Each number is 500 + 50 x the weight over the matrix's rms, rounded and kept within 0 to 999. Layers, rows and columns count from 0. Numbers have three digits each.

# up: layer 3 MLP up, 768x384, rms 0.0751, rows 185-284, columns 0-63
# down: layer 3 MLP down (transposed), 768x384, rms 0.0727, rows 185-284, columns 0-63
up185:442480487445485422452466459525447384531612599530467521562461492462470441593505582568534437584488519483559510407494552473432456440500486475458469546519492473497517458465575474505444511461561519
down185:490522589489488545529528453487556473511445460484498505468538579499543561504489492426590530477461501391519475533465407501483496603545540466520503400538524554464449528513441599514466495464495471
up186:515537455463568532513555476478552513542505511519450548530475563519525541470534512498495558437483493420520552468553565531470467505525552516422483504493516537436509472519541462410470560564510434
down186:463412523521417415508432439534420502527484465504524442443481459524491472521455522477507444467485494599505427596483489475552501468518446460523524524523514527567503482467503530469531421422481600
up187:508495391486389489582525508473469517507502418417450477370509530480538549437470505463590572536512563498483454468510465603591614518439436553484504498536535514510538556604479539541528447581445425
down187:513552555503481463489504484535459437517495475497504565620491470506446451476510598498403435525455523484526535514485490459483470480531609457513401512506463477529487522448505552501438507408562459
up188:444501480513400539513471386533479540515557632530483534518523513486598475565524562467494510467537521444552435523468562535508494516534538481572606515575470467558488495437524516472437474519473539
down188:519457521426537487532529631490479497463479472563524471481428450443453479484460419463517530602483480556478496465464539543495528495495486577409391540396541548471513497561455530475448485500570434
up189:506468514518550472482522469413452462515477451528473452528424374479521485505508549409461475490474518514530503497592495489473565507471492555484509525385480519467499502554429452624532539449540538
down189:473483450441543596549493579490517449452566556475506521479567548581517483429391587590513512500578443482521551540380573482487474425477514485421488480520424383486493630445509537534496567529541419
up190:474475513479447549431507553604368541592487505526545518466560447588509494470486413517412395464417446523447601477433527543437491443481484585502488537509485542482584470575487448495603482501646528
down190:443581494562484415455443533470552445419628431481440458449501560546530521550481527543598564456547438456508495535514499497586418570417524484574564465505495416578410569374554571450349495586449503
up191:490486446543496440492453468444512519453402571532515463464426590557620554540525457494599492580524479571466582436489453567478551450403532472445493534461596570563556503460435468473527532444484537
down191:545489426408460547580492481580573487582598476500478582542545482432500436441505440476458530471442496468527370574448487428509452519559551541488439443487486541453492448622447482534499518640491491
up192:413551588494478452539445504422430562571524418497494524572556421525551541451568457522558514545510562540437487510411447421537513446527581506552544516573475500543505506572504550520523550614463555
down192:483441508489461561458515569516503548343532482494463444482476423509563567530448515500478611434461558430475489513522348395526434443492495517440489503427504519442482550522543441488453416485472449
up193:513552375528501449512420520546414552568598481497517435492441510453474399420568515454576499507481452445463414435553453492466479521529559499467392504554509549507444481519546479512556685524527450
down193:593477420477386520546515444529456512460465438429469580473524555528577536532380444456538499508418639492489451551503611584487411470443543400528466553581450442488506559542495483514440568562484532
up194:510470519485530432487522450493506494473554443467423468476431514513546524468538524473495571494500490442482557570506514596503528477520475518546508554525490461464469540443511471484485461504494472
down194:447513525526499542486482550539482499476486576515563511491577512515428543538506468534482434459532530527480486420502463431471460487498527455488496451456446586511558497546498510541472506484499512
up195:541472468601582534476453476476425503591556537556556445579440494515500571456514542518507459525459473535465579452518499560475492589495395518518559544542478538470469407550472447483526521610462521
down195:494545436493489426559530569532488445506466523470438515573520504548420366557508517495382448397483505473503464576514486505515512428549582556477439517529450460518457498477470549554464501522525520
up196:483551508463435501526459420433545573436499461519445602444557510471535473528521478503521567516526457543504561459468506483427500426485572641529505508544406516527533502532451584487432458489511400
down196:498483534541608475509542567611455456494505532552584510491462506585472509569476516538485501455483585531498474566484477435573553544546483444518608474458573480509524519481528486485600485538463520
up197:468496563566536424516513427489535511473562450487458497559558472486474517437440532463457528473497509542459515519466547493562466495510436378490533558588587437523549408517481466544500591521545523
down197:452534482565523567497530513483499517514453570601502480481475560591485460518500509490503474463478516442467488485608467452480532543502589534522438460450473518426479561470473560484488523503439562
up198:516571514526506570516474485547484532549573530614551427536481469443544468433533592478499453446505445512508549460413495487385553527559575569398481503491505565529520539559556462433553480488529481
down198:463461420475545437399533423474545499465501400471404524479496678592446489579577475440517470520379549494487541571484480448592529430490462461543468484494384519483529496502478531613521548510547517
up199:405483552476576496557500463513489537479563485514459465498609499444454463488517583481513478380437462461519485490483512449488553550447488492433524463478532439509523506511567444520499433514403495
down199:543453490486481511498396463504490444529512480576503550447497483527491526569508467500425571523597525499446478560455481531473479466505534610503539550516424514583530525602496565505445507535535512
up200:521515496479550490393477536551516446535475523480533439521505486560425431521432550436519508523476534463505457454525517452578469554579408498502526447540540499410489455405555448550423544530549504
down200:496527471515471513619483487442483470458471525496436490480503501550562572426499438483453503466516455535396477525460533559465512439471598499471513530498480543509515481548408540511518442498448461
up201:427491442403554497445538629504544488546413530544527497544472442543547576518456538443568564518502414567572591454425552554461433526571611599536447541414565510505537566541508506478452476535498478
down201:509481506442491446510429635503533505373434343529567522462457378543494518505482543383467517528529462556639493529466516423452463495580535504619511645579500392457500561433313510573382432578352530
up202:378465560409510473526491591412695498511428503550469443494469494496559527528544499490480466433442537533589510519477503440469572558549461445610456487455513415442627613523546469481451553456496547
down202:602534510507494529427499484552401508505605437572465471471485513537514496534556493492523439514498465543439495477511491526539489508566486547451463426470481514519478466546504496591496450508490487
up203:466548441548555491416594471408384521510488541540529486537445473528494421501550525537505492564589506463534562438515554467430484417568430451476398456540417470501511503565536475467551528514418545
down203:459535542491460593563433536517573547516498504369576450419540463494572549554491536523551618490429544479516414544445377569486533495449587554525575422485474463490500530473507523454410438537538512
up204:544501516499470475440438434420460545484467493573506504434486430600488462366510455561471483451490480424464511510482565487527471527492503521484594500540468527498524435500389522512425513498458472
down204:423530542521527479483542549474461411525487408483506426547551618400506504570493483514511437442460557483499515437495529541465599484554523514534471566446575443456541579489580494488532496525490569
up205:493509529502519495534513547476507508472447557509440469383472496493467520459561393419408486447520491428471494518417580530560475569567444512509517517456451460460484488495521462490523533489493538
down205:561479455549589491503525536463546490513570498497533549601520531559534500516547598543570469461522548461535511590515477512511530439492542481511498441579499499521514503482445588502548615513495468
up206:574573607518490524452475494490557561525515536527484430505391513525587395412517488555371396491430496488454534483485517637401512467482401494539496524494521471512500440503495522443538481448476542
down206:431424482461480453517502560631492405446472483498485517520544611554505560651546526485565562534501502474565412521498550428554397549503589460467385519463441518487519451453444485559442496531497456
up207:517450460582473435467595476486484433423584467527470570541527473425496488497518532496509443439471482452487464532503523539534542475482435474428466524552468521462567452487489468454501499377497558
down207:474501527501522532521490518475491522473417543401474429457487605566522512489485425518522561582534524467580526520470547509498554514584527542559489478348529534525473512486504501610435475507529468
up208:515507451499489401477475512400502555446504486456546456519614547541434481430491538452495506472426492571536446531591511555512569432488485475514451518470516528518503427463536497556539613487535465
down208:527484560555535517494486515553462514530556526575492444521473511511429512471534486588472527548507425535519507394424498346432426504441515601496519505507530551502455390521458564391432411535447538
up209:533453528510496388493488455609449530575511485477483543474413564516533474527513453488515526453431453549558572494401520543536530558388515500527528434530497512499679415560624466443492503498588469
down209:456542519549505546517544480459551388428435453549549444582577375431607481575471630606624543441471492539457562412563471372511450424552575500485462538503564490478418574439497516533423465537447541
up210:519434540480457493566404516504470530464410584481541438524494472522536560502267378487502503571488392509580518528538516503494538448595477501530471511495469516577468499548628448478506527569477505
down210:538554552479498562440604569517422462637576448520471507483562578540507446406615427557483448466552446611526545499490535550513514395450477553575469414498562419450534473374463530478513552436433491
up211:543512621536485435454449496472501563495558548568454518517525425439521389482538498403516442441483461464436518500526555519588458573525476472491523436525543452461458513482516491563509529498497495
down211:425436356470475558492551539479531472511451462460399486548496519520444497487459489587569422521568497473511466494533447482476497425447481562493507520527498556485535444547440520472472440488461464
up212:487560462512616415310421517539538493449511501515576561415459357548495532553553446523524523443574448452507504566515571444500517543479553448551577474533525457516393479559527550519564586471441529
down212:559593493468487560541420505499458411451527456463534491626477504488374470498521521443513433454474418504612498507487569538548478434541479452553463511472510465449583575533453449514552551590457494
up213:570537457502396539497515460484416527488485558489499412511549564504516441398469468487573533512543455571528436472454567489366488491488511425439382548416419519566568527526556513492477499463538509
down213:466429565522537468462520508465514457422501491529481504477410446460485576472516517516539482549445531463463513520517460444573545487500522519546564411535439549543526476380461473464423494514529554
up214:419480568491500483574420492515521509575514492455516537530507575486515490529399435477455447439512424393501476518487514469400494517592563491524534451411520440462488497464523424600423443582502518
down214:491506454525513464459624553527494501378454591519427481470539512481496528463574564543536526603448528494486533522561439495612549496416514511455516543523498502523522490526489523346569581416554539
up215:484568547504485504575484445563478499487473455531461481521591503516475505486508489458560516498519538550466491466518505515441537474460422483509493545462463463505506423441472495491457542531576480
down215:517446465545465531452536566465481456456508498388560559516450534482531509550553496496499488525586518476486476529452485473587515520515559458536494443509531528474490552550537537451507476485436518
up216:392396581468442373515462520429533482508500457540490455440557482556551492468491425500486468541585465656505549582616414462600488526462463499470572491502506556512500447517397506412502583420506517
down216:567622450490545555494461387446485451561398525454532499578445478436458442495497590437474561503568566408490448475435559518468522497523483515512525543509537500477498506472530497604480468510434464
up217:373557491461555513459546475464509549549419548498467488535523428527542521470459487468516480475484431531380602491597490591584482473552505440497553526494536467491461447465560587460618649539584512
down217:514478513572456453515520529485605477465527492427518497427468366482515536580477531471689538483580501527497491451518556524388449496525531452562480556493442452450470450499337502474460435523529488
up218:472480566554629399445579364500569457391483535453487610523405420468497433480554437473487387476548573465516529506480411509492457499509521434512472372564559469522487518552453507473462656470520560
down218:604474436414526462544423611406456546516477473568539513517434459550407530553487553521539561464548549489460524480493508489510521486480411570476551598444520520471514498442488511491523521452390648
up219:560501545601472559617446434519479539530464470469501552552511512530449491518544424483502433477468447517539433548517494551460547475416496542501495485539438511516445591481562504514450518467569515
down219:515508449501486463409493568466457466421587481491536471438443523475533518526474533447512507481506559490485500429556455491477508533451541469508438531501556462518539472506388518487527480577527519
up220:601387517499490539415489440577557449456571493501465556445487576512440519520481530508560518397501453419490498537501491450600443528473523524536448506546427515446506462371417574420484480471569543
down220:440507442526414425551562548406454542598461445519524415559525468492584497548553493450453517600480499558470570440556519525452537525526488505502559503522485416502507508643578410589436518517467512
up221:551524506486439530593459463447515452440458440472490551489525536517518532486490440448485462547483522539482459469570521410541555458527472511474473498508544478525490524440460483467555537573441487
down221:486475427537563474440501514512553564485490561495519492471459478491455518533507564517515535476540490460572492523453439555481462523500528462522554515458477534499478501522522539508498444466537491
up222:500551417503533507458503425557455577541524390436547561512509442505483460542568478506472562475439493575451453484477490510544535485477537492515393493595488452496481499589558536506386508511539553
down222:471562440454545539529554416440562566438564502480422528515541503512563513522486540456510397523456554446504438578574521469453530512499434533552509534442569562504485523484472453441534509519459523
up223:488520546494424528490482437529565486546459455523548484465518541462501590522374479500448506534512492537542588453519420428488537546524474511557458533447451510529544508460537540583547455488559442
down223:571538547485617509458543502490469536579574544500546545479505567541560463470601512478413473465490497523467449445511498579484469541515482487413474475488475488505443473499548454484524542528480553
up224:439590507643649450464432510514517557611576477422523519525581496443423455541541567551526492633416540403494450479490525513359614586415495550502449487469595512526629513567555555534511573570573485
down224:545508516485591445526527558441506532449514494453521534525482473462517488403471518396483492385555573452463499473492536436476453432471404460453562517597496535530443482433678537449492495492424427
up225:586547470538449489430550444461539482529416461504502450516558482522469418519475454478535534437581440447544554509510422476456468552540513470583443491470560513479548482490565470451477536451483386
down225:470385498460555541521535426545516564528611487449444581504521595438494371502451469535497425577500537497512465441489527490403581428629433469421544563438447532469521469462456502530494467608493507
up226:549532497524518468452488485521497496480529482475546476494505518460530514501470489506434572488565426442525530496590527485500420450523490559508530503485506488546470477457524464499550480530491431
down226:488496505499512510546549465450504464484480545476505539544560462513484476521487487571509448543441546574508500509449498526513580600512537425479446503493449459487557487544506491497451478429488574
up227:517434467559487381417578506485485509523493499508519496532536522522564585514506521492502527476494491434421387574584493468491462570586409498491526503506550569499552458551443560470440549572539528
down227:554516565529477545522498500605563472493496502480445515517525476510532498426465570527516446492481493564518609428472517563538528485514575498527510502517504495521476484440467487547580456426477514
up228:523556535482539498498523504577478504598468575415555472505479482489514473563452497528578552470540454532526590516501473494497433517504457464521506561494567535526544533497467559490513534514640557
down228:477484504519475552491483502401470414451382464556416521455570475525489520421453551448462484415404534451450427499396452562446550406489598556495488450484505459546567443447552461498421557506532495
up229:417418587485454562424391467440570504581399477597531512489488526504543517512496557477573549385529481532428441490491502437566511573485539542472525457511514553545445543418510479505540565537493513
down229:562570392517501416549582471539498538474588554505448528551497494498512427562501449525495501533592428482517518481529451556513493484525459480558430508414493432453452533514545557555443520482498496
up230:486498485484482502569504493402522472492531584472483489492570473497494536428534495568580408480564553540544606529379468481561509518503447445482442561537465454517441463476526591467452527449584496
down230:471507525561481494516556494532530527461471497494521480543489462493489542513539521483472569487432516442476469459564524519515433504585484584576466485520442486471554525563420513466475545633392429
up231:594502554523529529479471402467579502418525449462509498534525507530562485516457508480559501453494450478481471474534526465574520549558594628425488452505568508528448487413590528501560445471584410
down231:536411558538438457488491463467455451608560423506457614397575582484465587521500554486503476453485576443554486462489469503471448524380462423593376545466450419487500450588586569397478535634543530
up232:456536538487507433476441519536490505507607513537523496433393540467580485524467437506493480555385556588525479475522462483491474469491547494461511461477534521447513514576446453519514509428483570
down232:468478433484490564567558442519499601466384443476416539545491492453479541528517452485525497528532448480511531571444470497479566530440441483497456480517532463503523513487486564518451540580406389
up233:523505500528496523558507462524503491517507484517532506532537495527506489536507481500530481453547501501522511548506558463432540504496509547519502512481497498516507472523472471559496497532540483
down233:483534545428543473473527528483527526513482582539504515448514490528508541505523485497489521533485464485454521485476485506502453536440516548496489467498510491479461509502500480482478544513448520
up234:452563564392473472464498474483646504512429531507477508489539398415517467458545467505470395511537411593472487475525506528518466585539564480431570512475511654544414544460454472417472502500500549
down234:564433442541504543478525477474440556470605523483568532489518627617462496448569546597510488501531570536540509486540510540472480483447384507581525459556458395427575454489461535477498501521510451
up235:516578620555454608490499471559598565541451434400543510509562416482414466500555397507546461485480465453468499528595477562535480566472413625513507477446414543504499482452471436437463492473458531
down235:502436381442511414486465541421473438462599555538529459522480474508488570520451523444561531517463509572472411540453502476455515431546573436471517492565522478535509470488509577591527494554542466
up236:551578521602514552435490561475500553622526461520570495480588527506536635393562431505550514491466460470561497533504508572499411524514471464484488548482565527544480454516497407526427441508451444
down236:428411489505537506466549426580507395501448647505536512559505476593410521526494547502499472573499575497440480484540500481433506546499545488554484470486445485446455575510563504523522568524514510
up237:554504504542549498529433519560489514496498497466455495495486504454464554594523526541535513503534513503482537467471570473473482600542606408398579570429522489479489549400487579525533478507562530
down237:564529517474557510429487508496569430494561446534440436442512558540527555389595577586472530595459466553477460599558440484539473439533446483532560417492466590411518489612513571598443478449479479
up238:493465473529498487538477457570561554547467567390483480525505504503536532505485509501474509535484512472496531607575435554484451552547406438533529411511559550473513455580495586464542524464559504
down238:532583494611511585395525486457502511553516363477485550459484593487499437460616498609577429530510497462427548446545590509415545450422383581575473411569400495535552395464531588522543561439471471
up239:452538402572510504479461461542556524477396475511475412442499555600531505492484563474449487478425508572532477511554474525509508478509519526542455565573547455545546493533485567509542497549542500
down239:585522492446511495450565595433505502560414493432543464501552504517471392506514482499473427554500484456479497547485435522426568422565480469435520472531517560495540490466539589530472497411495509
up240:467468466379613399395598539428612409583541504539554393600505507530580411461487465428487463460554478501392483551520508511483554416484443529488537435462503423516511525554481499507430546374502512
down240:486493576579456476471467456526431554381497549538468622427398363497465507516468515577487435480501472526666500381443559531587422490545522454448505476591573523544559446434558510515578451549435510
up241:448480435492593507466543556389502580467430521457455544552505533506502509502517564571460592451553521542401664448534487458579540539531505500449551598491518547514550397449551535422500552526514446
down241:434515596413409494455474401474506429495576518641493492541606495422416485507481487538520498526488543481450515507393467550447506525496591487498413482501452520582456489451412557502530485497600512
up242:461492481563464496501476575495384583528537457550521511447517552427515536558457551527533570525438412532431534567489514413560555577430492502467463526460475428550500502486467470526518489531490449
down242:494578418542488481551569426512543504511474569502473526506479529572456477432480444432431453512545525443507416472434457446356405541502519477501573539586476519530523519510546574504450628466534558
up243:459509610450460454556447520531535512503540506458434418462483499586591353503440566491486522463479419541517555484426551526422430466517426520489568418428578531493492488557517625502492574474451499
down243:458490495493522500531526528506482475449520446519522507543517554471512511466584472515511462508521417533526496527560563505508528544429600562512492498478529630464484503527534549596502464500538481
up244:526535444546446467457513405551586500508502484536437386454535473575589470476510486546571403528438432568438459545469486527523423525486481548544472561618455533597635466555483500463501442478489492
down244:496508544518522489587492549521426503467569402477547543437413532581471494571462543472415545436513490453517547479531461452530590482487446520532527579384442556399437573436535471589532478489462459
up245:505492516553544482515421490496591430539477487530489463517398429484518466538446492494396439461441560550481501572515446508451459557435422509582638491540478452553449636417487541566482556484453563
down245:492512540456684336501496506544539560553507637413464514552477376486494556430355545408524530481581443495522501420449484545517463614580580509466430620544458569608554482488520568548493475567498582
up246:521502470510529477434451402508433614521532440488442507472485577462558459534458578463403558437482477483519461574549548493498549521461560513594455543438564580544427407519523515528519481403462408
down246:490524577460492520479521543479513469497513589504523550538481531538493476512513500505605438496509525507463503519455485522570524502540484475480531440547470505420498545544464452481436410440482537
up247:532509515481542500488451488492502503499493588460581571514582493459501441505507503573477469481578371568457568510574590546524639506504596547408471514437452487577592585590539490509525510429410553
down247:495480493484499523443566441357484516477502507430482445455502429519471505462510486463517447603489494485487444502417536485409408584560457475583587578425530595441522461430418517498492450481536506
up248:472476541508639524461496475535599533529455503441461483490449515551521483449554416518492468468422504465481565470511434553502434502517434524503529468495530511413558466485505489477550497423390365
down248:480573470558495528564412481489451503430462509577572556359518449485480510486484564383568577551497485422507480597438490533583611478521566328593540544514466513524420509526430484474492493443563611
up249:506508472529497435612573492537456603441462442512382532523477608529486435531495421472456514458503548514519530505477551489483557497518467390465495552526498493546499505515537544411533510459544462
down249:463502556480601578406569482423527486531512559502576488499435380441460560494534499556538585466599427514531510480532429490547499491536495619585497470513532549484413524488464420496446534520431610
up250:573543508370523429528483457514440470486486490531469555475503524538510458553483422477540427414496401466538527454483572477478539504526513528363586471587491540436402443536459521535521531533514519
down250:476440552612566563499503539535510551529519541506520473569515499494438507448459596487465496517454554468436457567538390572546467474534532503617495545372565556539539551465491479432455504483526501
up251:491505535503617449576521465454540502476508458490473589496483525494521440512542542462359465367529524536502514541520558558531542480506419597532487469477481479467477504482480538513521496431441590
down251:494503482590392527487497550577467463581497589548618454551510492570585583445542536541549486583433598482477423453531410538505469497507606430469471535582512511512590567496457539495473572522547517
up252:467516533508462447511419528563415532543542533551531582453475522445554457522549409504557590544407471528583471463547489455592486493384409471535561537509547499501473538532451465463473432546605543
down252:496565456612532466506480508512566412434442555385544499487533624586519550450533534497568532505478548526537533454456664530479422583525539452442429510597522566481560462441528547532512545428454572
up253:560484457431480440536552555532528580532571495456489622558489526458548462454477497501426472452470478455436545447577527534488498400533525498443503509574427454475511465481495484423567432589481442
down253:459505479461496550453508522511513424491488447515489427441587505573462534569527546528480468498470582499540519548475466494506548564497497447538532498537580521565482521428521545619451613375480512
up254:451509542535492523523546545452438539562507582446434548496547451497528535445516406416509478497499426551608459516440460458468466438474432531542563442482502514598592556536478503563460440519495472
down254:553498440454450498495503493498523500434434482557545454507422493550466499603568523606466532506494476450515514538533565564599447578546554435460495446573512498395530519441559483526515522484474576
up255:573409402512473517471515475456515485485462513439474470566499528511492549478547439548477462576476568548583542532532409418523488585469550538473448507494475536545475502384579469493466392537513364
down255:505444392367527519459516411373511453405467429510584416410572487558484465544484466434509543547572489459449560470560581439538344524439480547491493447505421491533515473546443504501478529431616551
up256:414556472541430440545410345465541541560450561438502546576483495489493469570500530578490651589496468563607508455438538441463468510517578506444499507408609495505428471495610508400471455506482531
down256:510507511448484552549611586483540418506525501565543392411511492516522503315515447533502441501566550436466604500392435567510445506481530530506401494584498459515503528573631495539487481509510506
up257:499499445471505465466437531561506455534537453504480514504424454534485519473511545513475527514484465487470540464574510419492550487474397510492509525449447465422544546529532528528532521467465578
down257:547505500466491500491525441417517502481441535548515490475567460497543524528494425428474493549566519437504436471483450580508464441479578488502515428540551586505444477441469471436449469590552459
up258:535491435628568514528542495493528492527605515484506517543460493523500386515529559480459562463548531478620481502537534520423462610426499558602579461479500459396484553467532452524498543448521447
down258:494455492523388457451493402498523473536477486519445528449483512512410546460512446580481502579355550555368498520556582480455507465570473399547413415558537540509512547579569556531661540495466525
up259:488517530501488471459484465497553495517506520533463484535497557490497511592509505538489519527491518420463498522509540493544466482464422512509518513493543457472512455507443509551523481459481442
down259:484505458473566500539481505515466491464497493464525554447523504506523485420491523466537464496498445505505495489459491475485526506513550498517514491522467502566449502475545484434493513528509529
up260:433515487468515501439456440430482446477460477481464545550478415501417545561562503476466558535460498591635588547625451451495538611508574496569575614506421479525488413424489461365545539565463437
down260:527479491471446503445449541505554511509537538576492485424462602533544501423492503527480484454560541369362495491432575505524420394503523524410460397461562507514429622487544567507511508482476590
up261:473439417498531605464633480519486478507457462562539563529449488573526663520549432548550392440552583631509455505454451519487551527514467580415493570494548479521497480484475478496513502501539501
down261:523538493522516393496476430483519498478539653467494571432599621395463364486433357439438524516304482480414448625576524421575404444607529504549379593431445533536442452501536393448560523544480474
up262:469529530485429559431476467504552471478533576452540516476458565532471536524460507548448513528503459455543424543517523437391445469452538515539430523464448458547463526447622535545504532536600418
down262:563635464522523496543589473569400619609475506402534529527621523510549479611556551518529452412514442587603517505535407570523559503574454542479558466591544459525529420495422489521520567500503580
up263:538439514508556498490525537604404465460447502518493444553426478494558424468516589464647662451515487452544524507558476456497554432478523481427507463481516419490509424574502545568529538452543523
down263:525485521555447514487550529442472525537483534437582493556473388436534519593555531518487401548409473436484509509518530553519648532470511608591537534620477416420547440446431417441479533450452425
up264:489511450544578521433476414460451458490457509433566532574488478453453490490551491503520476580577524501473485493420498479491470383537498580522452536511477463590455464489502493474615549423529641
down264:513544512463478478490547501570474468482395482458409522540525519542513499570493545447451554572508421454437526461530508520666490486442458433421451450517473542482507509498547491462475549438496398
up265:494407591558415500554521473478475408536507519494475521498485446462459475432459497450588450442481534567547591502526532468509480563448441510408505556575458488554488433479482488483403448521505508
down265:493546457553552569488478509558530573499501474544469503602478529530501481477515499537484547513465498543506443441439433473448554437472559489512462433489519522458487536458504562508663443511461505
up266:483519404455431466508524499484554499608599380459520480558477493527488489507475553455517522485467442495487437512606500502446562535512519495480592535604501544477575596510438579541468477471538510
down266:484508478517597532468499471551403495370420539493501452428465528439483531538560413541459473456542489453515618442485481524460526479502420535467435532553476460485547521532543358490467549475432474
up267:492525588521487481442510509526473537545524527437541512494543464453510554582493512543588437521399395500530438520480569478531505480519373440538474589479449498525401495566473527537504558506519522
down267:520583512548544535561517487436506542562491462568446493515522431485539423466501488478405558470536664504437512500505399526425517483466512587497513456544618527535611539412565468461497509518488527
up268:585487473528425538455524533506444589464466483530406491538419473408424486423514565443515495467446453543497499465601455493500547576563563525535558517567512510534472528514512469463546472506401451
down268:429496491514464507521487489464513414506430428570525457408568571469548500465454396513450502498435542431519417492388532414537498428488399490520389469420575485465498533505519568470509521516538566
up269:588578483507515415533545592372490604582490437498583505461542611371576400391576530523512477462487502505487544496446471458409526474483402466532396433472430514574469508486478440578482436434540442
down269:475425556450432530441472461518531463491416561455489505465542405553461488567398466448502528572557441511463525428603545561569493429526591583462521597503536413545451468527470486562581491583440459
up270:437527505518524461542475460444410521541442583590439515478575479525449457522470556500555526559490529498542476474547524438549454523552602541491467524444612471528491492469508510514577451551525485
down270:598466473545449576429496529534475458423553462462586431466562543595486544506525440467507598451460471516534432542381483534411433551464426472490513425564486484529435543513449466487463582475633504
up271:478484537422444460582511445539557646495477433572534512510471584392515477526468552505462539495491469463449482558578613548493465501482503438486470450436514497577480505488427609482575501439440424
down271:525491511537571504452478595442497460482540530522540512461535495563526425481378426493487536423532490532529550463445411477578515547525426504497521555551409487476504519473561314464477476458517566
up272:588426548464521498543533476466478590496514514515478566443512570486500476492512466477485554499492522444524513435469585441556534555513443537448448411434486569595501443441488470460494510570558471
down272:534503494540449559477461510518487425523479408505591498563463476442520552539439482473513482499547511478510515461564406558476482478477525516501517529554537392460422587497505544542455448485465518
up273:429500510656392525445506414487404541442426528513527413531493550567503553439482489577475476499478508562473512495557460522483468477530464513558512467521578494494557538429425635542386541527571571
down273:544606515456454533572543569404550411533581510456525428494584442474601536472452594456465572449515490464533508534450514522480472452528556521523521575470475418543492598633499464556544428536425450
up274:503467499470615399537477527516473501504524541463512522463481418514564444540470420445510480375623456403549500534508531617440547525427542416498500546469472537466544580490534503493604441480561539
down274:472595551497504510507465615592434487487446455509484441420455578503518541439549444489444536514397512481567511495492507494542402409561439565507448491477534519510515476545456535443479413492477475
up275:514520499618481492475483529476557536471440478447544504501500469645487470494481494532537550443474460415489543402525526567472573455446459550485564632550557512572489566462574556544488495501458470
down275:467540508451469495479476492421471485559569550485442534434441467470563555617463420497424496635522427553565564501479459489488543420544538459571445393425410422419513473485411559531440413445484544
up276:477481465479486556536511470475496513535470453520520447537472468475540560480554480507533491571476552541478486467524460451465485523457506484509482529455490511583504458523529566539472536522540487
down276:550523547492478490418513500489524514460539531458456529493467509504527557470544478450492523578584533459466537554476535539453496538530521569550506483521519505432468572473504494525513538495483413
up277:470510473506506542602461561558490436477461541526484423448511440527580540424542487495455460430456600517423447523472539465518501596416555596489460459488510417599573373472519505468545542529386552
down277:544427422464497393424540456448460568476511500535449567504526579519406497561455418532469475514553431460486618452549437508495519433543335446463534520512437523385470570595539426558521500397573492
up278:517525532588534480451507454511409540540450572553594512503593507515499563531472472506570453676476374565445475448555524411547487421504552468455522475464496554614527506502465460474476488546453521
down278:456508498491451383472388547572509405512506507464441456440479467559522473498525422550450463483461471478608429540418582572446457511531524508501404509422498442471578432512590559557525619482532531
up279:391619366593461443512506526460509510465598445582584428470424519498570497526510497570459483528497541421478507482500546625478663538554475624473381440514482452549524601530457545490502465475506533
down279:587379536477514505479530488415517453514462512407508469478606543576481476531508505488481471501503399493536494545505505409560432486500512418588571579509523498515450419427455511492412529431507478
up280:517479575427552434420475488477529569474546516537582444540483507466470486501542584545383393482558490466445492479520516434523515575517475518487470517490508540549494439444489536456551471503523469
down280:444435403515420414523458519513432520459396447495476528456515512544474447523466466417489481541347436521584470528500533565519507459464463449549569496572498432530532523493490461506483443518462547
up281:500534491513688494433501520426501522469499442467587507500524469472544476509518458501549500424486458499575425516430427376615523459404533536584481480463473485600573496500498499571537555452414561
down281:442501578481474482470518393535573514443561565545472488446457485449496594459495679530456502388593483467503356555504471551493515574518572497490587450450406581530474505512518490422441573459547574
up282:555528547461587481479546457392540466380489503396446422433554564549537477528480471548576478488477557507534385497574627562429584489500534429489509600440491428479491558466473520558408542493471549
down282:504475395516494447469369488559404451490536498530508549560492460532492502521548621547447443537530516481419508533530509504580458502431464468462564455591517494455527453477601449457494537582497421
up283:501389468402479504513555401487513453470491569548512475411430441484515529383496524514429404506497459502551519516515475516495496561598591596482560525545429513555469400477411442488576435474469595
down283:492549395531508480485508507517459545523480482539395528552495548541465512379588508580493445490527577480428498565476584482452551447500512545498482577428493479404496455489518564536510520513450523
up284:445542516497577556430533494391500428528502529572499583476505455546543479466485436524542543512549506542542485449509470540459439471515410461486507501439435544443539479474440468501518443482491482
down284:478493499529431466525523475505494484513521458441473496482540503512442563526495546540489467452389392477479470478505502501457565546492539579577580457572523451446510511493508542524498522491485566